{
  "num_hidden_layers": 17,
  "hidden_size": 160,
  "num_attention_heads": 4,
  "num_key_value_heads": 4,
  "head_dim": 64,
  "intermediate_size": 640,
  "vocab_size": 29849,
  "hidden_act": "squared_relu",
  "norm": "rmsnorm",
  "norm_place": "pre",
  "norm_eps": 1e-05,
  "positions": "rope",
  "rope_theta": 10000.0,
  "rope_fraction": 1.0,
  "qk_norm": true,
  "attn_scale": 0.126,
  "bias": "none",
  "tie_word_embeddings": false,
  "parallel_block": false,
  "extras": ["capped logits"],
  "init": "normal",
  "init_std_qkv": 0.0436,
  "init_std_o": 0.0541,
  "init_std_up": 0.0624,
  "init_std_down": 0.0624,
  "init_mimetic": 0.7,
  "optimizer": "soap_variant",
  "learning_rate": 0.00932,
  "weight_decay": 0.0,
  "lr_head": 0.01,
  "warmup_steps": 149,
  "schedule": "wsd",
  "decay_fraction": 1.0,
  "decay_shape": "linear",
  "final_lr_fraction": 0.0,
  "batch_tokens": [65536, 131072, 262144],
  "max_seq_len": 1024,
  "doc_mask": true,
  "train_tokens": 531200000,
  "max_steps": 3689,
  "dataset": "wikipedia_en"
}
Each number is 128 + 24 x the weight over the matrix's rms, rounded and kept within 0 to 255. Layers, rows and columns count from 0. Numbers have three digits each.

# layer 14 MLP up, 640x160, rms 0.0626, rows 547-590, columns 0-159
150152127131124144103105109110127113095146105098143149141125122114158095104116073146147074120092162111141158153137115112129113147090134094086109114153141127103140124149135106120106116149119119103162130110110106144145127120112118089106147095103091111138143134119094174111122102123119143188129136124154165208136097144148138108137147155086160142126095133161111123116131099096090113159138143196106142127096120100083125121132097128114135161115105147137134113131161107127076160128103140
146113112142110160115141092090115169121110118117166142146093132135118123106143102159112085100099124142145145124127164134120134062138131132105119113154120156129119132138124124124145112102156102128113074092139148120083143151128149095151129087116136133165125141138111157134134156143127146099157089112128161154156139092091117146118150130135170140109172094098142158096142163166152155131096112160143125126125108160094084113128152092128143150161128141102137152125100160124086152115125116
136103095093186142135106143144106157106172149159109169126103146111172121057119135077132155147140164162124110118146169136147135089060132072147142140105168137133082154157137139167127073100126130151158095155131136187107094136102129174194114144139108123121127139088126104135131118191121125112109123095106103070157123051176116138126097160142072135137167123133180109126127139184152133132159070103091162166151116128149138177145140088114162122124113160147167049108113112142115127104117117
148116103139134142108150123124156125119145128119126089109088113118156108163120089122064148126136095106120109120155122143120151109102167153097113158129134127117112102085128151173116163134113111114127133096154168110168102166128124131130153129131124129156080150148126123121121132114090121139159138154088141137149123148119139073138144123137179095153120100097108105101137095123154161127117151156114152119143128121099152070163145111128131112110188122117094142143119141133124175157119116
129139140124175099118131106136105080144138131115101119108116112115127120133145129128107088151147156139110121119130100113074125118142100117095102131150135098113123112123134152170111126145116133141125125130118154154109130146129115123146099114129158109098145149129112094153188139119144111126083145140117133127083172112100161124145149116104112145081160164114145124110169141091126161053124121124123105085130154146135136126127137144148093114130133113123115104120132173140144118131130122
146100074109135133132072134142114123103120141115102061162070184179138123132123128147116095141128134132124158151116101113104109101121137133111130131140115126156110100149130107143110111154175092097109064141126141144163152144143163159091130133124160151121067139127116144161155102147108128130171151108127091138132156108108139122183124122155154103148122121131149128131152143142117127099124103132087126134176116104110134120181135111151119135108139121131174114130115114132107110129105117
125153138150099108156133117126109121108106136147150172113123168098153150106119131147157120122137168123133130090136127115171106136143102038116122175159112135125135132135122166143103092149112120128163090094102166103124106135153167130137138122128108109131105152154132103141096114078151164129182114108139177147140097118115166135153136149144097132111105135122120164152105133109087103120133144098152149107156147137102134147141088103113147141138120175119176163094131131135158108114139122
098098136116131101094154130154158131121079124098121174190125102125149123142115100104138144160138121139100081096086149133099129123145051108114142168124173141170149107105104131134111166179160120104097153106087099173112160126109137127118117153099122138137118165126093151139116137127137107125134129099143115097122119136164153125136133125160109107129137167132101136152088119065113092157126110138141103092118134084128091109153147167100100093143144128120137156125168092171129140135117135
180100102128154130135102156119126191124158163114124142108135162130111143122112115130129129104116135140103114133111119149138142142140078129167161162142099115125129136158144127115145091101127100103155122111103098148104146139121125144143102092134147122148151132073138145127123163136110071084113131113113150127141131145177132085100139086142107147138121120117117130141144130165093160134115126081124104138167123141118115095135116120104117077158169145158104108090068121101090138159132152
143136121098102125118119130136168133114150113080120162098116143140167131161159116147158102114134137100152122101136124134155150133137097153161105122133125110104122117160153126134117149136121133150117132118109142116067099111125140131118141147101094108109100135127134154122159122120135112102133099147114128118148105095112112141155126130133114156114100140143122135127099120155140153121125137119110120177116158104123162143100133154141129130143116126153115136119112126126136097124151126
166125129091123143110110133125145141090143149130129145096147159147162142124127120112147106113119126148085118125160154126148133092131116141141117104134113146133137127093130160138146116128163141158148106152133112143132109123126170131152116154153151141095131095133096098130170164182102129163125084126156111134138094145121129141110141117134177167111117134128138121142154139116135169141118114138095121165172101084127205187118115130128100149169114098177120163159069122136129122109121078
150135108101133123147127136143146151118119108144125152116141115140139128109139092124112094141062110117132131098133131130163168120158083119116140144145179116113106144170148175129154154114142157150114128189112133099140113095100117082172166164113154150141119145131102193139178123092124140101104129136101110094163133110110156173155109158076121118162101096148151116124166108126073131125133145154121151147142135168165106130131120146162092167095141132104107150102121128133126112111139164
147108118124128091131090116124120094162122136154112126161089128095119107165143131118127086144118182134126146111125133143100108125126152144122109183129106127157099139176154145149112126093117101148120132118103142112173134168112149130110127128140098134139085118105104151158085139099137113114137132121126184120124114131124147128142107103093122136132108117151122173133123106141111172116148124118155135129115143144138093100158114141127121124127143159114101139113135103189110132118169097
130130110123111082137109122135127110098112087159079095146124106111100112110144088121152139156155117135082123149129065150115188142094103134119092107106136141108126141109096074163153124137148100116126144159140137122143120141102111118134143110148113132148113131103099140130114103145082104104123116105126103144127144140107128135113076138127121150165154078110129101132122131090121110154112111163170161098104137128137124156138147133121147129115116128128143109091114139158151100093131107
154068174142147149150157171132157129122159148128122125126160113141116105135115115118151145123098103070095136084162119125095121165129110172124128089123156111106125096077146143149146105132131135112069099133101130159119166121092069167137112140191121145089129106134126145130131158138138135161093107121169103086133118146160164107120122107148080119130108139105109068161129153132106077115127149149136126152123156138123185142114099163162128163084132119150169104169160150172130060159151144
154135085165137147068145126120162158051159137130132128129121196126107079142144103110090093126121126144125142142111106113128114141109156105158089125111090093152183149140144082162171119131149115114122130143143138161126134174137093184155166130152143108122158139127134170149159092105105162101168116112096174132124172164142136126128143142159181162154090139177095165169213122106125149090110081101115160096158081137080120129191091120100125082140130103100150121123134059068098168186149117
115095124146078137089127121107126122132141159102083100104154096136137116176176143170102127122147161118147140091151141138116118135090154134135149112089147098119132118152137148135151107144087166130111108142124109147123069114110125178145147144152113157103120152113089179098139157150148109183127128097108166121083109191142109069153100114081154128133143137137139114128139129135103097114074129090140113143137098137154118115150178120130150129184124134113131130097116147177085155117142093
123110147132104098166119135139118130121137089138189089071116143158110121126110131165118121124117115127096128157155115116078126151135153126131140117074134116123125136112125131125151154124127124148129124110122126095158139121112114122118085099105104075128132139151091117086158115125089149117093121106098117158103103140148133143116093156116125123135097087096134139157116137133207158068136094125168157123097143122115175117120156132148112121120150106141131175149131123133107108133127104
147134102136191143082151125120105131108125122153117147137139142155087127081152142122072082101130136122141114115146137119143144134136157131130096144132118105109108093104112095115144136083112088146114119142128112125145140163126146109124146131120143104170115153155118145113194116125115175121090097162104160108138125135075103081116131144123145103144153099135082111096153081132203125122168146116175106116136133161123103123132111146125113142141113096143166156115084088136121125120132105
133106092121134091131149141161149139161141139094162098108131133119110155099091172146101144105118119160155144101165092104149102086097155163129148119135140123104141146119132136121111092182125084121131106117140119128149133079126133166136092068145082133121121157124129151116112166127113107141150122143114137087135134082139121142123118118156078137100127154109090165154125119134125099112131146178095150130136127111076104176145123088144133142123155115143084169162200122144136154121118105
121103103116134098121113123131146116132151115125117120100109120124135087095123127154116127140108139132136169086148136141134165089113119111126117128202139115121162100132090146087107138137102110115056107164139158125151095144174138105180133120121102196088114090165152134147113123117133189089080156114097148114103101140124109126122164135173151118137133138160109140185134138121136127148081118168117135139143079141084113153177126142122100212131157111118125137141155129167146136107164161
108117095123179130145124115119126098152127088146076120137106154152131091131133108112097101124102124102115086138104134094085176129111160159126108164121158109137139157178115121117122104120147122153113139108138095150054172164121149115129070098083146147172137127166125145150129059113169167078096104153116163166139155122088139136131157126124092150146145113156135142107136086120090126121180136162154119101154098160109109102155125162131123111137166158153132116089164134144087116110122129
185121172200099080111125166161170123107133151104106145149170087145104120134212096165150129180129169112138093049083169140144083135126085161100070124110109113144140120149127131152153108133119109094171128134141113125132106097112150096153117081131068121101116114145116152153146143150135135134127098104152123145128119117140129105185143127125199142169125168138145082138106116115128087155109126088127095162130182105108132109125123168082121073080122139132159151129113139092089135132144172
133102131091112112134147134126154145133134143133129155109109137162094136106156135099117080151151147126137101086102156156103143146130106124079128107096129158119154120177116177116078093155141126034160142173083120109083169142096120134163080128126120090104103132160111158186117129124140152187109079132132145093111146086160138088122107087159101136115164169113115172141114119130126166113119176149113144126127121144123109142114110118124155159124115151153109168081115094150140100165138111
127138118134163123108129140096093157114126145116139111145142109149136135128119150141115124109147152109132157109143136114080092124154117115109169111118137080179134121106125129157164127120145154144152096147093126089129147135122094100151126101100110112110138123139130098141134146098147082130161126106127129141127145143078114133147128142101106177090136112124159097154172132144142133096134153113104107150092112090120147126159145137123166137126151070134077098153153135135158150090142128
136134127125123115097124130129154116144145138145102127149156120129163147139109154133110123088087159093123140115122174126108155164142106154115115131119127146114118130112137085113131118139140129147105129137133083108109181113117110145127134134150114087092099159125163159149141113135105151083118164152163185168152145110115134101126136106104095101124134159134132186143129133157132112103149121136122123131132095141123133115116140105122147112132085116138135147143108125155124122081133113
111113105125093146169106127156154105129135114089112090115146123138129126134122116141125119123117139139139140166148111136122109107111135106105072152122138151075135155138093139116137152139129084130141169123143163132122134133144146104124090133132144108148094117097166148125115108096127109149135137163118143119137126148123145115134114148116137130120153102114103122159133117151124112172154110121135120117127143119088095131165125128097127057145108126141087149108093129138107137119112157
117103131094191137100205158132158115116131151125108161136119119090096170101112120143172150173118116121144113127115166091126122122143071182149080123101107122151096141184147165133136138124122204127097141073107133164093125103124180162138144081186129118135135164180089173116136085100109094210116134090111100099108110106096071108138139132108121174122153138120110121125130175135099076136164193150125113166110154081118143136108093133115132106088129114110122164139141128154131174133129119
149102156131101131107109121118126106090086144163134107103110121118120122126137116121083107183097102144151164131134139130111091128114144174159159111145120118117133101158183158142153114192145127164114127128128113138166127139104139121123102130110099156094103127142132126144098142167119159179136150139131149123146173100127150135125102138156116108104096115127167149104083118107089129093156172129091104162143091146134144108121119137113140096098118165156142125101098165129125128131132140
094100181161133171167139137105105122103102133146125091168128117089157120113169108160073125136106138063128128108160123168138109133113180116089143127128052113092122153151121109155162154125117116108130133140093098151131128134103112139124100139125114176134101103187145111149155103072130116139178104123127179149155120172141124151120148124140152091126127162105163147143132134125132093115132116135151132130167106158141164150151134120132108126109157134098120087101143113142142180106168120
129112128126149133119154121134140117160154130150133136113157106179109147095117088128116101131133157120128138135151100155127110157104122126163106154111152133120141106119107110113162144131122103096119138154136162097160128075122146138115122131140143120103139138126103110163123110099144137149139138125091117138108118156112138091139114109101112122106108110140099166159111110128140106112130136148114107150127156106130141138160143131096139128168126126153143084168139112151124127124135135
151146119110129120117112140123116144133109139150141144148108128134092115115101119123110069085119106124112121146142136141110123124161112126110105152133145154135109100109127086159160116095152109115103130145124106109122145136150134128163123127119138117110139145127128107133129118116159156132131116100095138153132123133108126113122152142131156145145113112127147130132150127129132167140102130158128119108128134127128158169185128163113130137126163125138140084170118131127110124101138136
122113087110087067106171119090138150055149096127152103102134082138138131174139141112179048141118132153141113134073084159111105168121135148149108135084130049061111176103127124117138177112094086121121113110069162116145119151159123104159163131150118145121135103120130125098159130125135112080152133126142126175118113099092099146137142134175098123130145144124114145098108125110115155159091121137137153137123128110129084142112158164090067098109123139157120174173066114102136091098141137
104127144114147132158111128128130126128101128088118123090140139110140118098108148130110118097165150134115143131131095124104109112119145177163127131128139146130128120138127142134132111101124146146139117160154116143100138107115133146123131142116129140099159154153138104141119121157124162148103135126123126128093100120135167122122152150131119124151098091153136093134118138165109098153147134140132154158140150139129124168098115127105135107104126120146123139132110115137117120162141122
138132141134109110102138186092150130093146128131146117165110122125147130086144129135147133132134141148095141101066147093113171112114143144158160105135109111124116150115130142124113089138104153111173137151176128159107147085163137118125158140126097118128166169135105141103142094160128145131098150158114129148129142106104125113154154106108131085136112135125097143131126120128153138156158115150138124169147138181129175105120130132130151060145127130095102181105130172171089146117111116
104106125132160123168147134127104131027175103170112087131117075107140151147121125147129094142153143129136111119155116176113116142121158133120114155104136128077186118124103134149119139148140132122062097100121115109102128167119097137114138153136135108109166114157082157161175122143103139158164076109141121096142162124136090178128077117167143145139132158096196128128121164146162151120178092176202162167120136134131116107166126107137144122120122086160149173127100115105120132132118116
106097097154112128134201152167145125162131087150129106147174171121137138132150138126107097115102125165108139137125145171137084107138133103126085141133129123109140162117136131108158111125156114124140131139098139122123158141151129098141177097151088093056078139110113100090137160133158144110092159071158150109090090101135092113076094194131141160096103141128141131158170129142116095110106099136087119094112095114118095142156098124096118135139108147110134146204147143128100136095155141
136104105129110087154124132104104115121102171110147159126115136104114125109131127161132098075155112110108129145133103098143128121161127115120158137123107120136085141096097119153115137085130124113104132137121126115129150106135102128124134149136147130126129127102116110129095105103119100140142087120155099106150103132142134122142119117129115114114179139104122090136162126148079126159146118165163135105146111140109156127092127135088116100146107147119138134137126157130136132118111081
149114133095103111142092137112138088133128136114140097118126149136085126129120119133126121140121090098133113135137112129123131111102065127120106127092109131102124111096149114099136181135136150150140091094128115098101145128131175198090105121125132118117135140081125129094165089128179152151120159112133137130136102169119130138137151108107128142106113135113148156156134152136102138126142090138127098107160135105086159148143111141085144108132084091168124098106161122105106156077116125
126134145117144143165112125120115112097119121111129103103116158123118132098136113130113132092151154083130149132108113172108139112128123127136095128143161142150162126144112139122120065144133157137139128127112128116105120149127115104122138108112121126110121141117128141152137121130097118106109113105112137156077151152127110107110120118183131132144136121111153163137132122121094114132119137155143118098129126120134120163142102096128114103130154152140120120113101110094120132137132149
092118128100106125107165145164084163104105107089133094088130111130124111098124110146157139116109176158096121077152111140159126157164103106122126146152146132165126151141085114169098120089123180097147132166067156146097152121103120114161118117093129143093158148078134163170074144159131135116101162116131149138143104121158158093127080142164117152159136180092134153140124132166096081121084122132114113162092128102119117142131095099173181134102150111096045200115089131096135118128137163
105129123129150118088135140161128125075142101184152155122134111166113130133140104178118070120137117124142113153165098164145137107169143147128164112121136110135104169106127155095172153115117118116141140128144168120137126114146110116171155177103163104141110171096080166116109126089172144098131121140097146116149131091139117136112137163097134108129119115107119135117129101162113155115113097148096126124133136157136135152107140186151116081120123098126115124135115138119160119156089134
086130081147134136152138140123137123130085121056102133103117129115149141064116154137133146148163139159134091143100122117181121136169137107119134148145080093130126160141152164080099159097152170162113182121088159116120145160138155090126150137129127107105123163090099115152113095152156137130137125124141137102162155089135101110115162119134135087117176122117143157095116164119139139110177084164104113160145139126117144094118118147150141102111133117190169162130119117127144135118140088
124130105144111109108117097155144144159167126109109131084094113141124110132130107166132132166132122135087083126100137112144182127088118179159138110123107127141126109110139095129153098137065172145136118147101135134120130137159151136147168130166164126140101147136152127097179158129139127145126115098111144124136119140162100138138136093136148142164118135139086143120120149153141121125137105124145088140150175129064146146119129092154113165141156079124130153135123116157092157096137117
# layer 14 MLP down (transposed), 640x160, rms 0.0625, rows 547-590, columns 0-159
081170095118156160113163122142135138152135154099087144101104136126134146127124080163117184139147112124123146155120125138108117110122106131133108081084135114133133104100091152116165132102127157130139167165134114122118132116124112159151129153099124133092116112142102146113166078164107130117091088106144102081136131108123129146146159147099127092142185140106099104102142154139118121142198140176137108158098099126154144130140101139134157110112133125145191136122142143103105136129145073
157151130080127125138113131153145149134125150131116142119115143080112155172116146126134119167104112148130141138130115148067098127083114117114122138117114129111159124115133149137121097171144152153118090127161108133139125121162106107139122122167112135143134151157113161101108110166106123167131109099113127150131135137144188109126128149124128143155097149149106135205133076101161105125130155093143111145141161116110155139120100146163091117109102106164145123086163197176165087143160106
147142122128139107129116083170121149137107120140131143133136099138133163168083140163171124188151131169107097122192164166138111177146124098093082100123121097132119050134133182120170119106132128089087110114121120170083152143195111151118150113115148098107119121107104119138109146173070153135105109098103111094130115146146078165128103170120126159092136120165183176131111111143126093143093137153147126125103109145103113098077125101097135127147151164102148209126153120115112161129146082
113106121096102150126095119186099137151138132146123145119141126140123132136137145160134146106159188120128134103095095115107104127117135131128123144161125133105106106138129105129132159102118118130133111125140101106123142142090123148145142129094110137093147152136161128149127135095096133078159139149178128107128144079117077142126097080129148163117172097111134106120112144118138145133104112130093136119152130140159122104144133121116091137112124106093144148086097135143107148098145112
111170140163109101150096090111098110160118117108107130150146127133115164149129104116105120129123139129159149121125146143119139132130154117153130144143101090109126118125111182138124136128100169146129108135148107106121108121128126151128118135097144116130164141121122091154154119098125141101100166123155117150146108120160133129138130126125152147124098138126145099124105097106101132128122146129140136108128113147113102080107137137112091106117122103126121151123138129124155138119143142
136161118128136105138123127136156139163071127155143161142128139118148122109126158153157126151135126067162151148141129159132094133137117106101117139149115121112108138125132125153117101094125101146158099147118107107085119140098158163116149149143109125134152132131099149102172136141088125136135108121169124117156080063100110182110083129107110128084166142127160101120097097100114137144125141146137112146123123158127127155106150134122160118105103140170110146136115119138105161141166102
123154134095146141138130102105140142113148103128096140135068104146076094146142127099101125144129149111145150116125134092109154149106180156088117108156140109114137129130147108131123152122118160164118156155142066158142132113121147139141125142144125141136102102110153086113152122136123123151104150138166100126102129124125088129111114113121123121218129150147133111110142132158159160135109131136122091130125140123151117130128133129137135080137129089107127114174126137103104127152137126
134147146104093122158183125115145147111104138134098139152108168189125139117144103091099096111118116121133173142142114144114140122193113104119131140150156107163092136143164153145119150221121151114098125121170117146151194103111167098150128179111116134140116125117138141139112123133129099107112114064131133108139129169114138120107169073145132141141136128075137162158120118106134116113148125160119112117102098122135151178134145161107062123147138104140123142186105081105081165135104136
120151123137085127094124116128164090142096102119147178143107167154109155106140103144126143095127105138130120114166115129142122104128130106121127089116118144149133077161131131117120114140117119127106099174114155087118125153126122130133096120144161139119125107106151141126152098143157120126111150092133127146144087127132179139108090132131109093153081097105132141122088127155148130134105140162157132118179128137118102137079154123127136146115159152098125153119130099111111138171125133
083156115117125122128119133130104139122098117183133099129123108101161116137121126118135132117120109168121126128148114109100074152097102126135147168116144093162119090137104181130153104072155106117110123101141098126131164142095135134104114125127130122138180106126120117134110119144142124160112146132122136126141105139168134140098124132136119121127136123115137132109149088128139094160114120138142124104132096133127136110134150095139142113123125148126141080141114125125124140109160146
129162117109127109136118131111163099128132106105091118117141134143166115139134144125169100132182095116156160117135130117134157133145141153112130104136083132159128123122091150097157115150136117117123174148141134109098110099142158126119117182204115127130147118126127137127099128110108142123133124135148158123128138130116106143145146132102114097137141122121106105126112129095107142148134132121160155130134096142115098092127136128129092185124129122089128150167121111160135148166104124
110140152075106108152114110109145104095111102135140093135148099110176095102113144131109167167157140134136119126140113164086131132111123186128134089115118096149152146104124126103153098135171119134138170177160106120104147134113096126142129121137115124156123117093134118108109124116103150160150102126109120125111137121104110147136129085167124125148124128094113102139124118156114117132084162138130103147128115158100146137119122165151122107156153128116108148139120156112156159112131141
113114149124138150111129100113154136157124137122147145122163139141111131135112111146120149095146131103136151148119125125138122152101125147137163095160149126136135148137120089144124132135107154127100154116122101152147125129083153145142122146104134155115204130126152116130113130149138098112131131112123108114133153138145109124133102125099127119139123138100079121104126162123130141096141133117130162089100138106159163138118157139113134144117111123126091118141132105135116138169135125
128130119119175121130136097119179156113130127104133111132076141142137185103170119099117134106107171118163099104131151100159174082120153137122130125107103145136135142103130151123143141140165112121113149134114132120137116127127106155143155130121127138134150145086087128126092113159182159155161127108156152076165150137140142111129168122129103095103128175126136139179122101168151121142141124130134117138121133147117117114115120083117118127110125103143115139127152098163121162173156113
136096140126103085127108079148140139147119152141108142136127149114094119069172101089148083125130146130137160136090175121138145155133141142139202109105142130164115122166125090179142122133093119197133084114144142124116132080111091085092084091130126112142084123140161080089151088123059134124152088136136128130124111101131117130150145122161141122083166120084123112180124136075139150160158121137113107141133122139100115124118107112162110072123138129157118166158139115099195171146142091
111163138174123115148114165131117145098130170120169123090151114129128135119107135114166126127104130123152117151102146089082152162099114114139135177124151105103165116174095104134124142104101144109136160154159159124125151131052126144126154123080168121129130136167134123156081111093130072093140127121137130083121102176124175127144115132159103126133100155141124139177143134119156148130139098081166119075124133152120131124165041112132088157173125151123109142113132096085113116145152115
127155130148134121110118172149126150106099170158127141126125131125140125187143107127116130094116145145127146143113166144169112110147158141118146060136096145104090154132091142139130124113178103156125140123156142091165137149116151098097131126171143119140165106143108134114175165129146097080111100153100139127089106150148114117134158155086137179152158142092129154130144157141133128143090136160146109097107126140156110129120149115112130156137109123117141112087135114124141094128140149
122115120119094131142111111117092167096106136134083170119130119113142140166150142154106146158170135131116120115100125142157125100121132155130067104100068113099147119158112140124108110073143119122138140114155146111107135100136134137134165093114099128141150129135135149115104115122148131159117130103113139112115104133154118120129114085129130135120138117107102093093163156107124118099147132195081102145123149165137147138129122134116115165087132105118126079164132087162157132175131131
085157117143163093138131139156116109129096133113172163149170126117140151123104121124092163126084111110125153117144177075126141141108114150148162130119123103134160192130101135123123159106087136094149100148129128129103099137155093105141147154117141147164123132119110196117082129109178149141192137121081102148165134094107129100135156132126146083148119135108137125091158147129133163128107170104136125124130130152078152115095129115138119110122109100144152112137120118113143131120124127
147137097109121144119125172121184106104139165111135146155127130118131157136122125116099125127187154136112107138165095112121133122095172165155154096114089105128117146113116132099143133144092137117090153161099071181143149104075163110134139181153144158135123149086096110134113122142100137090122166141122104109153183106108114086084111128162152114132192135107111150123162149174157102098134123149151142149083148087104135140124102114137091097158120119152134163126157136131109105077138146
102163137147143107098115105142128134141160083157134128177127110130103177125152121143100178093145112135069165119147145143170094099157135122130130127165119112126122139117121178106113159177138075154143151136112141139201088106096158135144086136116136164087156076147136117146160125115162133135130107126118088111132124115139144147123122105155129080121105189121060147135098163132161134133114118127094135102141126111124138135104130095085171120112098142089153129151072139157143133125128182
107130097105113138071127137142120135141135166113124156159089115123115141099120132125116121117133079161135139127121175130161140065146127163163144143116128096160184119174137122124139144158139136160110133143096118138124073118128114149127147100148081079137129157151143086117115124113128150140123143093113139102181165154109107089149159136126131153129160166137130161126135145121105132091082116134138162112078080142152115121105118144132118107122126180103090111106152127120113127127146135
145096109150103128104124194134096103090120170144132111125139131160108182105168200095119129079136136108090092149166116078130142143064122127081171128137122105124158109111121125149105134163099142106158155151128111130105137127130126132141129122106128136120203107139113142186138186110118122177046115132097133132119067099113086138142117119121135132117145122158103158084116187165157134095099095106158103148138124145104146106178093141134121136162136134099070077121133101098094160094180119
142130103128137100151125082119172134138085078080116083136129162156106130170088098089131072134168112051126133137171109141135120119138137165101132103108128084103168114196142148139134081144182168128125125161138132147111132135132103137094097110167160119098174102138113133123128104119164095179097093151089092098112126136113163137154178117130134083118159105130077092116104151123167143146099169158153125103071108087129148126134132140123125167150145055130128136116164144169132109143122088
122149146139143157138109147129135144134114084158139126160121107124126144126174135110143095090112137149120108114106100111138166122132125131126122146170104186135132137147118118126117150101124090117137141152172112164154094119146139164135119127146165171125146164144145150133170114153107155131148115189157110173111107106163110143111163110165084093128107130114100168142098133095132119137113114180107145124146127147122127152126123112116096134116124155125153135133120159156136105165093137
155157126123124117147142120123139185135098129111184106119130135108146149135139086114115151127129129115156114164151112115110077112107115104145148150109128140100112164090122172147103133113138105132168143143163153144153120106060150167144091140111122133159149139118075134125151161129146109149145136134155135132125135146111167128124069170141149144140131132144090108082093119128102119135127127092159135142120166147144127132109112117141127151129160121078129136120112108133124153105150110
114139147119116104113066124094102137135136125126140132149155106105131200105147154118107100108126102138125146108083135124155125115128127136128125127125109112126144161130085106120135146091111132151141114133170110136101136118141125148096134119126142142110160145122128078115120119138160117139136141121126155108141145133149142120173127116098113124141125129112147188140143152144102125112105128103087115136110107121120135132137121120122122144101123121124137116139150101147108126156169131
112116116166162108104123143130118121100122111149124126183108116121130154055133119102133087169130101110174111134146135180127147089135161205143163104142107092145132197165111129141121124091166099150123088131127097092134180136098133107115155111134149205146171179185155087162167141131098152083138093114122144122113157158123133146093108139133150115097114122079104117138179171079121112082083105129087132107131128147142166090141135107112120085096130135142131138090150152068110083128126138
107131115148150152067132102096145169162133076158100148128126143125126152133126152165182130139135137154127152109131104095152140127123102141137113153129108120128129109116112149100109085119125147139142149132109105097156152134147189099148097150132151147145170141095123133166097110118130119111123137107136139120117135087130074125152144113103111119067151162093087127130112099104155092133118146126122159129115139129160120079131135138151158092108150138091088138129159171112122149134168116
144100160148096155138136150130114135101113195112156152103086095100116067117117129150099105194138112148187165149118147121167116151146117126090115119144074095115116136163151153091138099137162121100129122118130082148103109111177179114147127131141092096092125149144117086155118139073123112130126113133082118122107135112114081092102147139100147152165141110103143123101147138154131133125166130111137110129148115126197171139152168191091138185153118137104165100134122132151082102118138138
091111129120113104115132126129130125116118122133087126132135124146131141142120134116151118129107142098133129144144115115132116141160153167160145120159105153135149138118143110138118150120134106134094098129122132122146114105105150129088103119158146111149165134109115136121121104103109125152143121143112133130111095154164101097130124105109148116119134129142131167140143117112114101147132143118105138106083120108132114136134124132156143064147114114123140110125139115144122112124147106
130124099123125131129122125158166117135106146111090116133128128107152130149147161111146173150158114106121116153150133140133133113106113129119144090124146098121124138134121152113100169147127096145108110127095167128183129129143083144153110133110111125146098085146121129142135115155102116124142138119128107118146094102123176130121121122132125123105130161139106143161166120141119119117137131093159147100136167098141118127085121113134160123112079117105152130116141138128136115139144122
126155112138138114115143128101107084087086148107129088102105102170120151109145140135130155143109127094143119133135131100149106088134168125145142120098110154076081111153161136108117166104109102160150122131118107107098139167133156144108160132138136170186171033142098130119117124126131117130116126111157162094153111133155137124161139140167106139143109107123146099125101114098124140127165121131128131110139108130144144091082102104121129104126146105080141123097106121143095167144104134
183138109117107069082167127138133142141156122163135151167115111144099121141140116138163131163077116129124117124118154158145101132161105087115132119123109124111127132129131105126119143133161089101141140115084108148131110164083124103102107136178109112130098115103104164098140139107109118125139093132120119103151158128117091123111121087124114100101149131098129140120131156113147143092121128133120107101123118126111151100119111155141136127165130127131149090123138151111157170101122142
120201159121102129166143166139124123108133153155104159135130114119100149110088135109146117115109161190111127136104124092146098142108152102145124104140130103120099159103099122092112128145129128129113133109100095131143123130119150152091121130132128104101061151157117117131130121109134109117090135142186133121125123146101111126115117132111111122146127145132109082130140131138126140140139121121127176098139130142172125111132163121142131174160154146105086140126131098125089100110156170
143060125126132125145128141116129130095151128118143117164106084120142078132098153181111106138179126137168110123145154104141133167129154130145114075132120079077146114107111115112135106147131166084111123105105147081110120131125140107166130156121104087147148109153119135117132122123183101156176111076147160115158132176100119126150103083131120107139136096151144141125162165136173152127152144136158120173126129126101141132125174144154151151147134116103136128174113127131137149141156088
113175130117092119164176102098108105140133091130119135135135160126197071117173080097135131103155138132123136124113113183109121101123148135113089101116114118118131113146092146130111125130131108122157128147126080163158133116070142088118124100078109152133139133080133142154155117124128140128104102123122107129117149090122143125119135200106158114151130106118118178133112091124100126126117092114172157137134161156140148143145140137122168077091130132133133116126132160140123107154144132
126188091158121130126125117154153140119129113133169134134115139104135139132148179141175136120145168121116109112117101123138139093101149114134160105140083142087115120143125129128146173128141103136154104103095141144126138119097133155115115142114159127149131144118101157125158126136133118103146155128162142124089114144150159110129123120135155106136136137101104145142142141123127113118134111130103123144085157131154129090123105092135137121132132103149132156141129101097110123154123132
089117158128089107144097140091128141074156129138120115135133134115164124133132136131121118173155133130127107131125151105141129105103115147114131096137107082146112099149128146111146076161122113160125158136139116114131132119092111092148112155120140111148158120097137156098133115166131135132126159105154138130119165131128113108116131122175104113102156177106150129144119124142100117127160131107134148113099133102139126066114100139127144141084187091132116156119120108108135149133118106
140106091179140102124158116153149175157142126114136154132128120118123117143145142147154108149089135143105127127141147073155130121126103108113134131104147115119106169144139120150143195135133102117152114123152129119141114114118151162140125114158137149133170095156125132100129118135149149147146135115140124126165108111075146113159117127089118120144120142165106112119142142142171140096159117119107129147129132150141122122167157134128146143152103112121132143159130149120138112131124106
127147114119111138094068132083117174115138086174112140109162122185125095113145165131144123114092121141117173079084150104130139133117130136077151181140157138106140148098121121133160107113142111189120114142109134136131145177157149112171120129122066158126149096125091117095148117130127183122129109110114146171089172115146152134140096118110120120099136156090187135128120109088148134122131139106082151114171099095128133122131132167112146137130157129108132143175096123179169134125172130
158143187124125105125165146128112115128097127116151141151157095091104121104108136142101110165149143135170107126107125140117131146113130150103128129120137115126175101131120139163138141145141118122095120150180123144098117147155146131109135126145170104116118122127135154137126084138081135186125132132126143127137142133102140133171153115173127114100095134157139101120136155118106126104130110137154125108143098156111134135135116132094135134120113140104164120110091108151136129126089122
170110143116114152126133111135113190103138112078104094112116141125145152100131198130122123140166124092117094131130104120159111167132130129135127065120149115116096100135099112165056145146138156129100132072124130166135124133129107086161129099147127117116095123137098131153096122131159134130121130123122138184138150149109097135092149153094132088135146093122092130099136129187109157086108118188143112086120088111115088099096136153128107169137112114156109125163179110160130133142156161
099063139124113164160186120100112146161100123130072117127128130196133121161119113130131121115130094115128124104170113152104125127128159098131141099159164157124149098106140133119159145081125131129089108083107133108146169162143114127112141152128154174147081142139146115132152137139158113112096145080130103098140117135143140144096102149158167157113125181120136132130071153099105152138138126116162141075123159125123101108120116133128104163109118119120137132109064121126133096147141112